From a checkpoint of a small transformer trained on Wikipedia.
Training: a variant of Adam for these matrices, 1157M tokens, 4414 steps.
Each number is 128 + 24 x the weight over its row's rms, rounded and kept within 0 to 255. Layers, rows and columns count from 0. Numbers have three digits each. The size before them is the row's rms in percent of the matrix's.

# gate: layer 2 MLP gate, 1728x640, rms 0.0456, rows 1569-1668, columns 440-479
# up: layer 2 MLP up, 1728x640, rms 0.0431, rows 1569-1668, columns 440-479
# down: layer 2 MLP down (transposed), 1728x640, rms 0.0416, rows 1569-1668, columns 440-479
gate1569 096:126161122105139119159156097092145127161118103108145175104118136158081097098123130150118097135135137098145111214127119158
up1569 100:104152162121106152126134104165157141171169145146156130103099180142094114136104138130183145087111128120134079172106134137
down1569 100:125168111112104134116125133135180121141141105109122156102109168114134126081082166180129108114129113106118124115064126152
gate1570 116:138103125110166147115146115127121158150102095127136151129125122124125112154152125165093073170145128096089106110111125173
up1570 108:200124129129121161079179150101113108088127109178118136099124078138098110129135112119124096118157126150097088137157163152
down1570 108:171170153097102165112102171103117136155111102162086135121076113156138128114154134133110133119137109160147114145115150120
gate1571 114:147088125135162142088128155141144143103123159101121140114079077097162121104134093152114128127127149100130106136137120122
up1571 113:088168114157057104116148072155140129141105122177102108122136154146085125138108152137151162171095159124156139125126140128
down1571 102:141113127080092148129127118137117120141158128156098128159137158119145124114135174119189079185127158084137125122199132070
gate1572 104:115170115112113137068197117168151149121129106152119118145157143119109131125152127157099118132126130144142102153137151137
up1572 100:118147176166094141166148113152113098134142103175117059146141122146117142135106105205151117101101165138161132148125125170
down1572 105:117100155137100115112128134152111120136141097158153120143139161092155088137121149116102103131162127166133166110172143075
gate1573 102:116139103139152096131116116111144141115116117107105123115153135108130136152142152169122198140138130137126127139142138110
up1573 099:081175124122097123092116101139128150129143113125123121147143156124088113158093121165144148128144125045140104085167134172
down1573 105:109133137115109139146156146121063122139155128115110137123116101129149107125144101163168119105146153115158134149138124134
gate1574 100:155129157137132154152169129159132140138117086131101155179141136117147137102127127141088090110122097122080117138112168110
up1574 099:128119122130119145111126121112119131082125133091134153106118114147130131164118136129130132083137133104177140128087106102
down1574 103:145112162109161128166138136131122152145137114103125143112117113137154145109119117115088115101143099136139135106027130139
gate1575 096:102167122155097138116152139143163140113112124091138127128073169081156151117097108180130166102099122115141133095123100121
up1575 102:165137119136148147077139138137141090119116120126098123139092120128137122120121113094135130142133110111110179145128126139
down1575 095:118137153075105146097140124122135168068139132092133163126128150135126118106090149153122118101169133112159155135161107132
gate1576 104:094141114099096117080107148120148156141112144117149108106155118124127171151117140104149130070155158098131107122100125100
up1576 109:170140150146170157165113128146137108125127109154142146137097145134079071102104103149150117157163107139156117137101082151
down1576 112:136124134139130116178125145127123117111132160132136089172093117152088117147119102106116120138128135144156134119082118132
gate1577 076:116141115129168104146102140088139108112106126071148086096134154116074141118090115120130125116148122125175085148150118124
up1577 080:123140121138105129146161096127152106158136163142101135111172123136131166142146120127116184163161109141100119122086103135
down1577 082:134140133122124119128118129148125113126125128113142129136144139139122136107135115140150136130143117122150185135255126146
gate1578 108:142128087137103130117105141126132142142134108131145092123117168144113144128103150117084103159116114123118109129106143080
up1578 108:107126122150120115138156101102124113168107155176103165153123152119124176084119147133140182176090101179156170116159125128
down1578 099:081128133127095130131118122119123114164143099180119170101117111153125125124117156130162133119150112104126170160205162145
gate1579 094:114104142110121162133149120147112100164099107164135145107152103135124136130116096131189120175166115165124097115099153147
up1579 099:081150132111122113114086140129172162085130146133100127112090101133132151136115114133106150139077158127098151124162082147
down1579 099:121077131110123120141132118146106118121083133160166099137140133163138130130143112095165145146099113186121098101118121130
gate1580 101:187090078121147127113136139107118125100121078126120198111144093136136144135095118116103151086127085184133117158146115175
up1580 101:146115103133132135086113181142128121142118108145169168130104128148167139121116121110139160139140122123155093148121162124
down1580 105:151144101149080179127108142111123111147167150165114125132108149081144128137132138142097162115130096144136107119117125140
gate1581 099:157161166136091133131118114156116134097092135139108181137130105136133181170111083149115029148143151134132180130106146137
up1581 102:129154150145153157110144087122140124178125106098145094146133104082141095132116114138136162125098151098116116105150093133
down1581 105:115119144140150074134145096134144102119157138186092114103133083124133136139101131083142126167147165084161145111145158093
gate1582 102:115103146154131096154106128142144164140121153108125142130102116128133141090112148180102147140154164078141148118105108136
up1582 097:141142139161105104161160135149140149135106160149129107122147093114174161090147135169148115111119147132159139132133093103
down1582 087:120097113096126174096120115128138063131152107145154131081100143150090130154117093106151095142098088151110084146087155159
gate1583 094:158109126110098114109139151200130148137104189111150131150133145120156107106151144120120149150099154143121130105128053134
up1583 103:165119138128148095130114123129111132085110111081167110141128160152145150071118142128100139140119142154125132103132146151
down1583 098:093117113167157131108121126087165100109163104120105156125125135134126128157115134117123100128138134105121136104115193127
gate1584 106:120125138097144143118123117133109130127123089132111214107154130123086128135109141099095106116144111131140129150146133124
up1584 107:175144122119108120101142160151159124114132117124126128116132125121138137168147149153139147138094144111103126123122154156
down1584 111:166160116098129132096143160151121139105150124146084167126153109127125116124115157135133139115130140127117124161078158108
gate1585 102:166086105099086136104107135106120150073115109119124115095142106140125120129139125141114126076170092140099162141147094163
up1585 104:139146134107107121121213098140129137165120217144141174111128116113107100119107128127135130104109128154136085132134123133
down1585 097:110128151165131120119131111081111122088143074125093129127143111151125127165122132111130121088155113096108152103115116138
gate1586 101:100132130090125150108149139122132154165119107090128138118170139156118097169120097118128164113134111124144155072105127138
up1586 101:169138110178090146155130100132078129125133137151118125132130142087170196092159108130124105104120121109130076150123141121
down1586 101:136156143109130077164106127126098117137108095137129138122113138187178118109134126100110155093094107123128150156142128133
gate1587 097:101105111085134133102152123115141103093144115148134139106149102122157093127089134088166156116157126094071133135093138108
up1587 101:145092132157145101111140092148108148125097066164142115134095146129147191108116115114129104117128109133137178148125101074
down1587 105:138113139108173144142145112093162099117144092129144159169113133124124139142082109114154118100098124176083129137133130088
gate1588 099:130154137131140078131146112095127135098143134106131146098129167125149089133110173115145147087153109064154143134138140123
up1588 095:101139161147157149137128075076116173097138134090132115141128090146124107118128119133145153090136103099113118135127093140
down1588 103:093120118152186119179115093110128106157154097131123132145121120133125118129113125167117156119172110159128144121184119120
gate1589 102:087153141137114135100061144180096135118087130143125163131125143101131118127075180137128111122118116132129117118094155110
up1589 103:126126120134134121105105113179118125086153098096159119110136142129154133124146158138112111118135148118147116108113101125
down1589 102:136145095106094150140116102086103117126150084104123126101093130186101133131100113097150086126124111126142138140119109135
gate1590 101:118118109139148147089087123152202106052129142119143124122106144097080152153123137094126111107119100110122099124127085087
up1590 102:107108112117119111106101105102126094113139142126149128137101107115087178113177125141165144123166136150151136122132116104
down1590 107:105116129123127136102122149147135088125107158138126127155126129136096141172167140150184159136104137141123153131157136119
gate1591 095:148180162100128137158149150135150157134127126126127160146082140121109113134103137077123076120080155132143071126129103120
up1591 096:127165102146147102152110127154128141152136091124159107116164154083094143125122112109121146107139132164114117126105135148
down1591 101:108120114115145119111134097103154149130172117121136111099134131079114149101126140144108133104118144143128101135141113157
gate1592 105:097131113113118151137132127157132124109112094149099182106106199098110128124097111137127114087108134111111074113138089112
up1592 103:138116143091134098170146153092162085168111142139143138084151136146147125167140126109130170157169118115125127134070122107
down1592 106:159152130120148116154137118074146156114115162140118100122115089134152130130167123108126125097096105137165103112161117179
gate1593 096:111139100134144144117101158147135106154101143103122150138148169157137116134156123181138191139098156129115125152139134128
up1593 098:097144118166136079122195110118116115181127170117125151127162106163107149173120173171121061102109133140115159144150125132
down1593 095:107097142162099143118160151101144114176116106173155132138098141113122134169147100107118126120141112123072112080085116099
gate1594 104:153167122117093154111092135101139122148148145100168157085107152097102135117102143160110099123111184160119065133143179131
up1594 101:139139172123166089155114111108134133159128174155146149113119101149167089154127170113109127132124128089111091123125129136
down1594 094:092108144116150124140095120120124115168125131146116125120125127124121108142139117156131090030134118130110128104056125153
gate1595 107:120163155097162155071126122108120121144136116113130129127134090164116134156152108087116128086156134119113106122121116154
up1595 099:137112093172098119132102154102114138111123173085167128161141099104124122119175174150033168142162125098110146105064138112
down1595 101:119107099111144144143123158134142144114110154122148102148114076117130140108113111134060164125125103143145118085092098170
gate1596 103:118113107129101118138138143145143135063118071115137130115139092118089105121103094144144111064107119143127172147125130167
up1596 100:136126105085101142118177117142101162148118142126105165136147136132073128141168137153142166147078144101113166189175151132
down1596 103:138117108122122121086132092130109146142129115126131140096136129164081166163148147161101129136153141114154134125145150109
gate1597 100:101074126158117186095127164147096124118104109123124191161120091150158141115106143166116107151127076113123090123111119169
up1597 100:116126115095130146147121117126142135162101108135115152173168137137131123115161084109125105104171117128116126149123112100
down1597 104:151107180112145109140127169131148118181115124122073122118154137168165178119121127137111120117105098134102114101149132098
gate1598 097:075148122105115173124158131112100144140135118133144106083100111125131111186131137099142156070141138143120123112153132136
up1598 100:059126117096160110137126147153101142147121073128122082136112134097153104146182165109087107077130126169137114095154127118
down1598 100:101104066122150146127105187064131143147167140114132121086112130131133125130108148106098111121096116132119090122116103125
gate1599 105:148142095146168191110144164144110126087112099165117115125076165104139108117092118106130153156133111172134150172138125109
up1599 102:133079156077122131137121117152134134166134156136140132137158111128109156119095165085127121151143100129097097119141122110
down1599 107:119119133107111088147134100127177150141101160111140117167103102153137106089090142080139108143139136112077114116098120164
gate1600 084:178123149136122157087108134064116091173109065174134140141108097120148151135108155139121110126119140169184118149163123111
up1600 086:144120169141126115084146085091089112161168084106135156107142091139149177126124143117148134115154149173142115150146129144
down1600 076:116142129131159117136148131110121139149112157137127120128133140141115118149154120107126128125144126110113083108010143122
gate1601 104:144184124128128134071123133150131120139113123174148083115153120110157163150136165187136135127138150138132110075088133105
up1601 108:156150144159185106179068134110157170119122122120147118116086123148094145184104129147095028109141145112101100127116147090
down1601 110:167194145080102145142118147180130101139138128103174129098125134152163132140101122152100112116146143131149073118103105147
gate1602 101:093093088143168148081135138132178123147122128164085143128141112135098108106147106143168123154132131115108143130110113118
up1602 105:128090139116149173118068132130103133143169091096159125139149111117137116136139182138166111093150101153078133155117122138
down1602 107:093118078132171150127135118134106129161132109125074166140140114115124106148097086113133122097147138103118145186162132134
gate1603 095:161127074176113109127110105167136110127109150127143126141148098122095112158154117151112169116097165137120135186099067124
up1603 095:129130133123161134158132150137161118159116116148153158132147140138145138078106156134111086106153075102111094142128180150
down1603 095:148117120146098119113112170135110125114143148140160158155138142159097122136124150146165139123161162112119061109152135143
gate1604 104:153120109140129110123108124153133172098130111140121116092127151137130137134109118141076123128145132149108112160127121114
up1604 101:105140128144101121115114147134093152118107134100116104099119115108137100153163134161112139125125158129165100115109151096
down1604 107:039151087203106138106144159146119148101143163130139151113123115101132096119130155143120140138136093137133153110104130140
gate1605 106:146141088122073133115124149119138122148111135124121150135100125127112105157123128121102053089120118143088068129108140125
up1605 103:093141172118152131121080121104153106098099128096101130132134102123118134079082176144118145161157161151100093122143163164
down1605 110:142150101135102160132124107143148068115132126090142126128143115129117056139134177119121153180157126159112138156118143127
gate1606 100:146115136086153130149137161164142163098123183077121184144095103141136139069113146107119078084153083163162129103169127159
up1606 097:113104096110172145132132129123131096136107160115135127129146140121157098144118123139091157182110107138098149160108112152
down1606 101:132107128124137143155109116139182122095096171102111189099109130136130100097125114096095128073163130154173151130164103175
gate1607 108:150100113166118104141119146074129142142131141128150131127099145123143088176117142174150086127112142124157088120135094097
up1607 098:121088118161095111127083145144107129151101133127130082109113124129112162141077137142103164172093071123128137114133161173
down1607 106:132091114142136150148111149099127120143124116158182108134150140129147131098072137105136134131105086109133137111168106107
gate1608 101:159144140125125169118153143127148176136101111127108118112111179144136126146139127139163124160080142148077073120105129122
up1608 099:131140132142098075142164122112175140118157074131118090151119125080113112102084113119134115138147164114134105118104141181
down1608 100:152137116144152112100142133081188106138113137110128153152113165160157128150125104139131088140085126109121107136200159117
gate1609 103:124160093102151106127170171184118110109086104124109116097159125108152123125145159137097152119120148111135137164123077123
up1609 105:090109134172112126150152137103115125097163121123122112115159124155124113115147116118126101098113077066101104112111147102
down1609 105:083121101123108134114183125128114130083139108107100121097095136123119130152137132092096158125131111170080108136104108104
gate1610 098:093112106109128155078133134085143132134129110109130153091126143126093130159135117087146124106142133094154156141130124073
up1610 102:110159138118110167158138144184149158115112103149117110150123100122110093098059136114128105116143091151124099128110137177
down1610 095:153175105146118144110137126123099143141113112149121101173166131116166157106117112123141162172142088127139076126160137144
gate1611 098:084146099121125174143137106146127133121145126130131136116119114115142146151113085145136106131121149112104096175106125091
up1611 097:103106104165119186134083085144074107147131131151144118110172142151138080084120134150122101157137123136109092120134115142
down1611 095:163101142138115054111117153114124117141150107092119121146164134132154171101107145146100135150122138117141053100124131139
gate1612 095:121101083110123137119204089113093157116116141128134123097116110104132113112129118108079103127121121133100125144129095112
up1612 101:113149131110089128128140117142128115143170144137111128111149151121121098145151118101154106118129172129143120110129155140
down1612 102:113138163099145164132109151176136139148111097124140134150133107132074132129159145139191109133148154094076135110142105126
gate1613 105:124110116123122109163130136074133097127146140113118134123179114122124104160081137118123109142138137128084098098141094105
up1613 102:160107116102136112145115134131118115167105137137136128125163138149123131110154123119126099119140134145111129133124153126
down1613 107:175134118099103122148104165141063108113147168157120086112104153132107162103140152114124132136128113155103111123121120150
gate1614 101:128101105131141143096139097109153120116106117090148184121150096126119097167086115087096102145145157134143158164148128133
up1614 102:163149134179188145112114117131161111140145102109146119128149117109120127111109132148092111114138080127141124187093130116
down1614 101:151106103120151106130112131154120119129125081102093142135147113122093138142135118126138123076060149106149137159126113118
gate1615 086:090133122133161117122145149071119147070146123119126120143125140126136116083130135168126069075077140116133127135121115147
up1615 091:177077136135121157128183134161121121117076121123112160109151103130147162131156121097120110140119119106127083135135124097
down1615 081:102132145104153110140119146124130127108116127122138123141113118129124123103111110149131120111115138130103162144222110148
gate1616 096:128141140085163157127107121116142104103135122099121123158092137124156112162088131137139109162129148107161124149094128117
up1616 100:096111102092145136097117114172144107122124105133117109132180111121128138119155145128099109109093109100120112140114120134
down1616 104:090123127090167124113152172137165139125109140154118094099132107140141150142148134133098168095146098125160091147156120108
gate1617 099:160076141131136121151145121177151110121133108108116141116146098109128137111134145135116132151126106131159097149129121137
up1617 088:161139146123160139153151126151143073152140149119109139132115092109114145097150191108147134194126101131139093152139104138
down1617 090:122156129142116109126143151090141141172137095143072127097126131167088145118097134142142149168116128090139113112058158116
gate1618 100:167128126145138097092135135131151127107110119127114183111105121105108129137089154127106086133060108086161087142124144127
up1618 100:113103142193137148110133097081130144087146106087093146113147156110142110113120104149156112102145106147132107147143137192
down1618 100:152135157131130119160117114092098120077112134166149143113107134132122153140127129135158130101100149121126138107135146156
gate1619 095:146172161136103156114116113107132117130139138143134175140116131117131139091120145091134100154111100107152155118137104156
up1619 096:114132082158128140102114132110162127171135126140132097140141116148066104134148116156123191140162142140105100120117134134
down1619 089:117141145128120108112120131139120152111128154130144100127136124132135109121127120136120143143110116136131156120242118132
gate1620 106:120138147109172146147108118141156129170164121150125134136133116134117099191127102117127080153106113152086070120121149122
up1620 102:138138108162097149137135098125107161145118105156109098114115118136114149120129124101145094140143115103158122157120168135
down1620 099:152135161139144201091149127148152136141145113122145105140153118137091105179133160125103081155122132098083121157170153149
gate1621 099:119131099184127161107125140128144174125108101108138118093172132113148149157134124154147138060116120149112132149121121075
up1621 094:112147123105170169151138132102175107159117174172123110122095144120123141155153142135155142150147137174153142107099170122
down1621 098:135177138117150124134081116099122161126143139114102102114156120114136097161159118131156143079119126141120157129132165133
gate1622 101:128090132123101100163167137132106118069116141145136121110108129095145113101117064116160117105158150105162123145115081111
up1622 105:143122102113154137112118111138091128128132053105121149130147150162153150129168074151150126092139127113177142138129127113
down1622 105:123102114164126134152130104120125115129097136141169123099144143126131082169139094099184158145143125107125139120195127125
gate1623 110:106111128102167146160152121126129127122123103107074142142149080132105105168111124128136068150127145099126118115150124165
up1623 103:107133140127114087118082112161083140116114124099164093147144086107103093164118106133112122117080117079135145095155127094
down1623 108:100127115152097075116116103154165126135132139056170102153149114105133097180122107130111142135123095094115132108158122109
gate1624 107:113121122124119126129106145097112113075151100126162154147086108078128122100142112122145148086110121155115133137139130104
up1624 112:142169129153153132120168125159144143152140139108123087143176138125102134146114144059142131142131099090125117134107130166
down1624 103:165116111145133138142135126103126148145140101097122139126148143097113135125137138085126100114124137132138109129013149139
gate1625 101:095149091154127141155127121118109136148114099094164095151150103094089104113117129165100146143102091121133134110122114124
up1625 104:120129178143092096111109120183096143114122133087105138118123117128185170130123144146120159123120136147149107116144136102
down1625 105:131112167088143120162100108089125067137139135144092107147115125154136159146135091099147073122178091149151112125146100107
gate1626 097:135148150181135131103142138108124130104102081118136170118097144121112113155129135112111104139107111085114140129108149138
up1626 096:151142133175134144142136149099104140127126126137142108122119165118083119146103118172118099127117108097116121121140146118
down1626 096:174093153135143136118116121118107152098134123123140137131160124093109120183117122119122134111151126128140146111090145130
gate1627 103:118131152149169102123102123117116160169100170176177184170109132111133113081144153128088097140081101166144138145111130130
up1627 098:113159114142110154112190136115131068149141102136128124114110106109155110091151135066146091125090144147145150129146126136
down1627 100:118159114076087123146139134147132145081090104150115125101116098082129112123120122203135175105133137121134135122143117111
gate1628 092:090112126133100132121090099114086124130144108145117091143123171125113127107115125173103129105096155116121137079169144101
up1628 107:119109125132189148097160155122159126092060157152140186125156084076120138192083081144118118141115141113100109134101160115
down1628 090:107124150131109122143122135155115121103117112132115096139096170131105146126112143141164155116083135114160144101222123104
gate1629 101:190077116128093106110109111117146112138130120114127131111104113106113153174136114131131134042115144140125108134133132145
up1629 101:141110138123125130138128124072159117196142127143136148112102116144132153094124125117153089131161126106154103116135118163
down1629 106:114132173162150086178114124153117149169140110137122124141113108129126138114096130120141127122146170134097112148179130155
gate1630 100:138114068147153143124135149121121087116061108147139131114122105086166142112150144114142156150138132120093153127123097104
up1630 104:111080104126123134142112105086139120101122120097068126123162118141140157106123151130170131123155124111099170141157095154
down1630 090:103109127106107138098124133113131131118151135117090110117131138145142126139132132131156089096127120109097136103164142090
gate1631 109:143158116130123140148133151113190125153134149122116136153137099128103111079128177112092091077139100120166093110090105151
up1631 107:120138074123116125109136132118110134112166133091127109102144122145094125125141149135068083095144094132145183116095107153
down1631 102:119132138088150136115141134120140099125140130122134155179085128121121114097146133137141100117095115106136116128099153143
gate1632 106:143126124093146122122185111071116156145137081046172145095086176125118167124131120131144101133142131130135115133140142184
up1632 105:162140151176167143131128084123134092160096132135124133130162135130163112093145117139143148151151135124164171112105129149
down1632 098:120143153127103152123085134135144100130113121107163189125115097041150166122103123139182160154146122149156116137162143121
gate1633 096:135100093141167140108166143148135080124114113145161140109169142136124167132121111130139118187101112120146098116133110096
up1633 101:146093111109108138139134127112125133111113115184142137111141161070097156142098143135149136153129163147162123130165179096
down1633 105:136103156092093128124109110144071173103110143125122098110070155126118093123102139127154142078175149136141141140172115139
gate1634 104:086144135078179139102082132156104111147094144156120142135109117131156129125106122157107119103145115130128134107143158115
up1634 106:134138128128146122171114162108113067137074161135118138161110180135098133107103135112079104140091112110176127118176138125
down1634 113:147121123176118120189103132090163132175147122115134131116147160146114138141141119103076100121081106081166109150178128181
gate1635 082:107092151094156100112159155118134153099178107139100118084121110119165138128129149128114162103145164135140112125151113131
up1635 085:155086074170127164136125105137155162148110112093148121145160127134088101134118127097118114148118132097089123121132106147
down1635 084:107148134127109121114115122151122137120140122117135115137140105139129136131138125133144128140122136147131176159255123129
gate1636 108:107087115122122130139129175109113178053084124162093136141108129085141134052128127145122124116160157117143117090136099117
up1636 096:079130099113067127120156119068092095138124110120169119120143146129120128136151101108137195136109136112129145157141136145
down1636 099:121093132128122114155114102093128154077083112167142158153145181111166147070134130169146116111172130133151102135141106113
gate1637 090:118136121128146097086119147070132130116160129110134132099077132120115116119094129167120132064164147096143127094155079116
up1637 091:119164125134138178091164169126141162129142120110106120100120113095108126075152112143108189093111130142139113138131083144
down1637 088:142128111130130122138130123133122132140104141143117107136118122118137144137144135124124113127134129145127055127000111121
gate1638 093:164108132142143154114135095157119091137090109173118090135135117128141149131134139120109194151134105167111100111068119116
up1638 092:093099134128137123134078140134129138108118128151148091156129139119134116066123102121145117153095131129135188127162160127
down1638 098:132125083111123127123110127096140116176137116126110134091100122127090116142170160158149111110125131157126173092193137148
gate1639 098:096162149151090097136148115065120082147106072142134134139141144152120128131120145167106113129090106121144127119151119133
up1639 094:111184127137130118138152112112154099127145136150117048093109118139116142130138159143109132146115150141129134112119158121
down1639 089:169138164082111111126142118156111113102128174113130103077117087113130143139107103144131133135158149125108163119158140166
gate1640 100:105117099093155091092149171160113114142126087115118127158148154155108147125088132136100103104095185114094144174090087127
up1640 102:096169149107117147103168156108131135119110157147164065104114144118135170133117126079058103146103131095143122112122159108
down1640 105:109113136136136147124125124121117135091140133115170094119135139136156103151169133165102117132190120144143057134121120069
gate1641 094:115096086106170105125134157071158151074124084106110134157070117119113104113143147169099127129101160158100147132140105171
up1641 097:094121141117094143092149128159107115118150103128132171105112111128112136127070127135121149166117133140110114103108137141
down1641 101:160136151152116120094117153085157133141133138167121126121141148087132155139075112141145097151115104107144150118070149100
gate1642 094:106145168098084120087158159104104117118162128143134105149143144112138126169120159120135132093101153111133117165141143126
up1642 103:138146155097153123188104127136076123085114129126134111170117139130168126105126148126093145116099146164130151139153119093
down1642 102:165146109105190138164111112126137108117077133100099115143134124131149119082110140127102148150157154157134091137195091115
gate1643 093:130138148144152106146139148139119103115104121089118124157131095104164119108117136134109141103119102156132081127131090115
up1643 099:127122116136158159135110128112114169158120104159107181146127165107109110152109115157084104130100161124136147117118131145
down1643 084:122159120115103110132153125159097090137104127124146129143179103115143129117139135125128155113122093148133145128221117135
gate1644 103:133123150139137119087160105144094098108147134118157112105116125126104138118105128137123163101097133136132179139106150158
up1644 095:135130075136121162135123196130162172169143111184140145131111133116142143134179093101112081142183095164119114141131149084
down1644 092:130127139122121138100149112135122124125128130120157113126126115143118107116132102113162145099132120125107193140245140147
gate1645 104:140160117185106137130109141105156153127144090130130133128171165103104143147156115172106161132131110127154144120104124106
up1645 109:041115128134140128144166080141130187109124153115152153140105113124102094150104105086155088103099125107076076146112096127
down1645 109:111127089113128108158163113079155096128126116119133122119117122124110110176099131086138161148121135133169054138101131145
gate1646 107:131131160152152128114158123136159167091112123088145118149106091082137145104124082206100148123158115127104121109128132131
up1646 102:107129164148086129126118130094125116174142155103163151160119155123122165134100158116162161112121138160090161135093150182
down1646 106:109106128129145103137133102140124139084123158123129109146077090115132118100094112139127167133146147129100125103128140167
gate1647 104:150173155180147147106112165161080106123109094153125149124109130118081138131099159132130134131078110133136127123077168123
up1647 105:162119159142128118133109157133119161101136148131163111125153128107161124166146117134139138154144111141075166119133135134
down1647 104:112134059103128075152122130117155176108157137122195113168169154143156118141150090117147136118111115111107127152186112109
gate1648 121:130180126161140145109150104106155182122134151046146097122139158079117109128100102129106137113143103128158074100131134129
up1648 116:148171107116128171109142104111149112113118141147134132095111156131161096130159141159121159130144097179129166176118160139
down1648 111:142145090116136122136090155160128132088128163151119106145122139123181149120132117123121148121142106115114121114164117117
gate1649 094:150122103138142131122158129157107121147116121145177162116103097122140169096123152108176124151137104187153134123145075161
up1649 096:109123132117144096128086114113125141130137132120080124131122138127118143111139144172114149174130147073100118100129147120
down1649 077:144148115111127148134123123164129098133126106113135130126146117135136136119150133138137144122144114161142204143216106128
gate1650 102:114149162127079090145105104132097123123129114129111155122121130126135118125143146135161131090141102137136149125162150164
up1650 097:123092097136121158100102139098131140159117123120153120126139149150113143105134126137131109149115131152115119114124099112
down1650 078:133119126132086128151148123156103102128148131159092123153160135118117142135158129139155160127131157112143143122202129129
gate1651 097:151155126145112143106152144134124124126105130150108106100153150102115159142085133122078118126113163160159142128099116155
up1651 097:127127099124134073155116141137081097165133155126128091182146114115118132120136158134172159103130120118097135067118122148
down1651 103:164101112118146088128094137167111171141161148103124139132101101131164098136174122127121130121154072136134106098138121170
gate1652 095:125153089204147097133119146137153124118149123156149108121147140134147141150123137158150125177161148160132095124102114062
up1652 096:120115113148127141102119115100115110088132149114102090121116136123144151106119123132128178106137110138078129135121125083
down1652 098:113110091128171117129123127096129127109137126109103138148136111154119098131116164122155113124131184098123155117122109102
gate1653 096:103138126159115182119140115104129091126148083119121141133114148144105132131116126168168119106147120148128128138113141113
up1653 098:108103145100163136158145130156173137145108107092157118090092152126123116105134099117081098139131106077126113141098138108
down1653 102:121135135150151153128103121160127095102092073094196105114152150132153144095083109134169102146117129125154131168093106117
gate1654 099:147145150133144121110123119107145124162103191140106144140087118119101145105158203130080178162117124137177136147145139146
up1654 100:133100151148101088149109101136128138153155134113115150190172131106140130108093090126117148115077129111097103119132115116
down1654 103:157132124120141136152103105171085136111153151145140177077128167157134084160124151132135154127146113109118127124154090138
gate1655 080:134091174122146102138124168111132121127109120055118119126102130115126083167112100155098125116184127138149120146146126153
up1655 085:110125097135112178119121123213108130136116156154122123131194089173130101134132062115181168120071098114072154117098130119
down1655 086:120136128139124129149134111147138094115113099120134138139141145158109134119126138132114138144136134140141151135255141137
gate1656 097:109173112177187095147162087119136142111107100098123146082147145137156134103112124126112144136097138092124133111104139145
up1656 097:114058097075119113077093126140077096110110122126123141137136100098161141147153106111126132139142133138134151150101091144
down1656 101:126137133139136093118139115109113101133140160135092157098170101153105123138135122122109121117139130125177161115103153126
gate1657 096:109164113123100095144116152149141162131160159114136097125112185133146114140117096180119100108090126118159126107125166145
up1657 099:139110134172095120158087138131149147140132110096097087127151139146149124174134121103132144106168128182115113121082089174
down1657 103:126149156141129091081150128119085118158147147104152114101137126083093160140154143060145111144110163129151111102134155103
gate1658 101:121097143080131159127162143086116151109105141130154138114099206057112097185102159166092151156164123135157150186150118119
up1658 102:095101154106157128130143170168101101109114073112140102114145103117136187131093108112106107100152067087129128172113138147
down1658 108:150087103154110163097134121086135113121120150132103132091132148132095135111137111098128101153124117164107106126096124198
gate1659 105:130151147141129158119121100124120180087124184111109113125106110124090142133111103146122096087105135129137108110148079112
up1659 102:140142145130123108122146093109128178128198085153103092119137134090104140168093133134175093123128113138135117130131152138
down1659 109:093132129139134137129106141123116170144104167161097109149157129071131109075119130165128104175121148096126121114195139099
gate1660 097:169148168133158117146123112174141133131084175126135136117102099101131145130147138148115090144113144144124156103085134101
up1660 105:122109126143173133129073140086140178087155092126110106095098151097138092135165128156140168118144142144133115103140139103
down1660 103:099123131082159153156134169139167127131171088139121117126110120131147117139105102118127158132122091129123079139174157094
gate1661 094:145117152117159143152135118152115151171118112130132101117109139108173147091116161143110163109101152099128114118100114114
up1661 097:110138125150160158124092132126151052136105049118152164123108153153148130096132121135125096135139125161140113125116146168
down1661 096:167165125115145095131124123136139115144133144133124134087138117136161134142120138135130137117112129094119164108159104129
gate1662 093:100204135135075081125104114161093139101127062134131115175117148133159127118111146138177198144160116128138118105117142094
up1662 096:127164094153131069104122126149127116159108132145108156163128145120114112105122120142137195147084146135121102080118159074
down1662 094:120129141123167139148116150135098120126127133114127155162111118097146140123148113117114100126120117127123114127104150081
gate1663 105:128117188135108150121105105136180151138165116144118158101112145107127139114074095148123117124128147129170104166131130157
up1663 099:167100168116153141108108150127126114144117143146159126138132105154162108187156103147135140130140143133115167145095138133
down1663 105:126149144129084105141138168124155128111123115111114137159138137132140147177132147131154106100079157127115092110115154134
gate1664 099:119131161160106202128133106113101169101153103101138132133111130151138135109091132144142153130148146152072125166106139161
up1664 102:144132108158134131155098123143134131119094119122128185141153133150092129138120075111087056150134103150121121163113134137
down1664 097:114129137123102130140145133129120107139109082124123154136112113124109083151121124135099138118132136159151096147086090122
gate1665 103:131111094086088158133145126131125115132105183107089126132118101122092147170132093123106112062095134107120102115136084148
up1665 108:143138128153113148133122134168114119110127095129103098119115131102098135138128092149122123106122173138103136147146140146
down1665 109:092117129125112146116104175109153101120119167138105095133089139085123121081140149137107080133120125118170117148128119139
gate1666 111:086103102141139160097168120058094094152109139128112158128171143127145119116105148125117152145141136134114130181138105154
up1666 107:106150136115147149126124135144100128147120121107122131122110110147114097099138123140136124165115171080141091082136116125
down1666 097:126174144118125099146096136157141127203121091132122109122113148136125097099125136133095105144133138141158128101191111131
gate1667 092:106097114086153093127115127171113099147124101119115188135111151145138120084113113116096115094132132153150152144105142141
up1667 094:153122150135168106097145169133137137170114193099180135121143068128146108096147107155115176151082139107152169128126126178
down1667 098:137106082144159136095171121104090167172132146079112114148135145103095132145128093111088122134124135169122115136145184092
gate1668 113:139106132134099126110066140152140096096122143121126160143107125098151130114098127140108085124145103102084168109145124150
up1668 109:110143125119117091115109161133129152104125186115069163136132145089152120156138136149101084093102168108116142118150145112
down1668 096:114137094144135175149158137095112113132132134136120141121106109120111107118127119115148149148149168146080122126055097100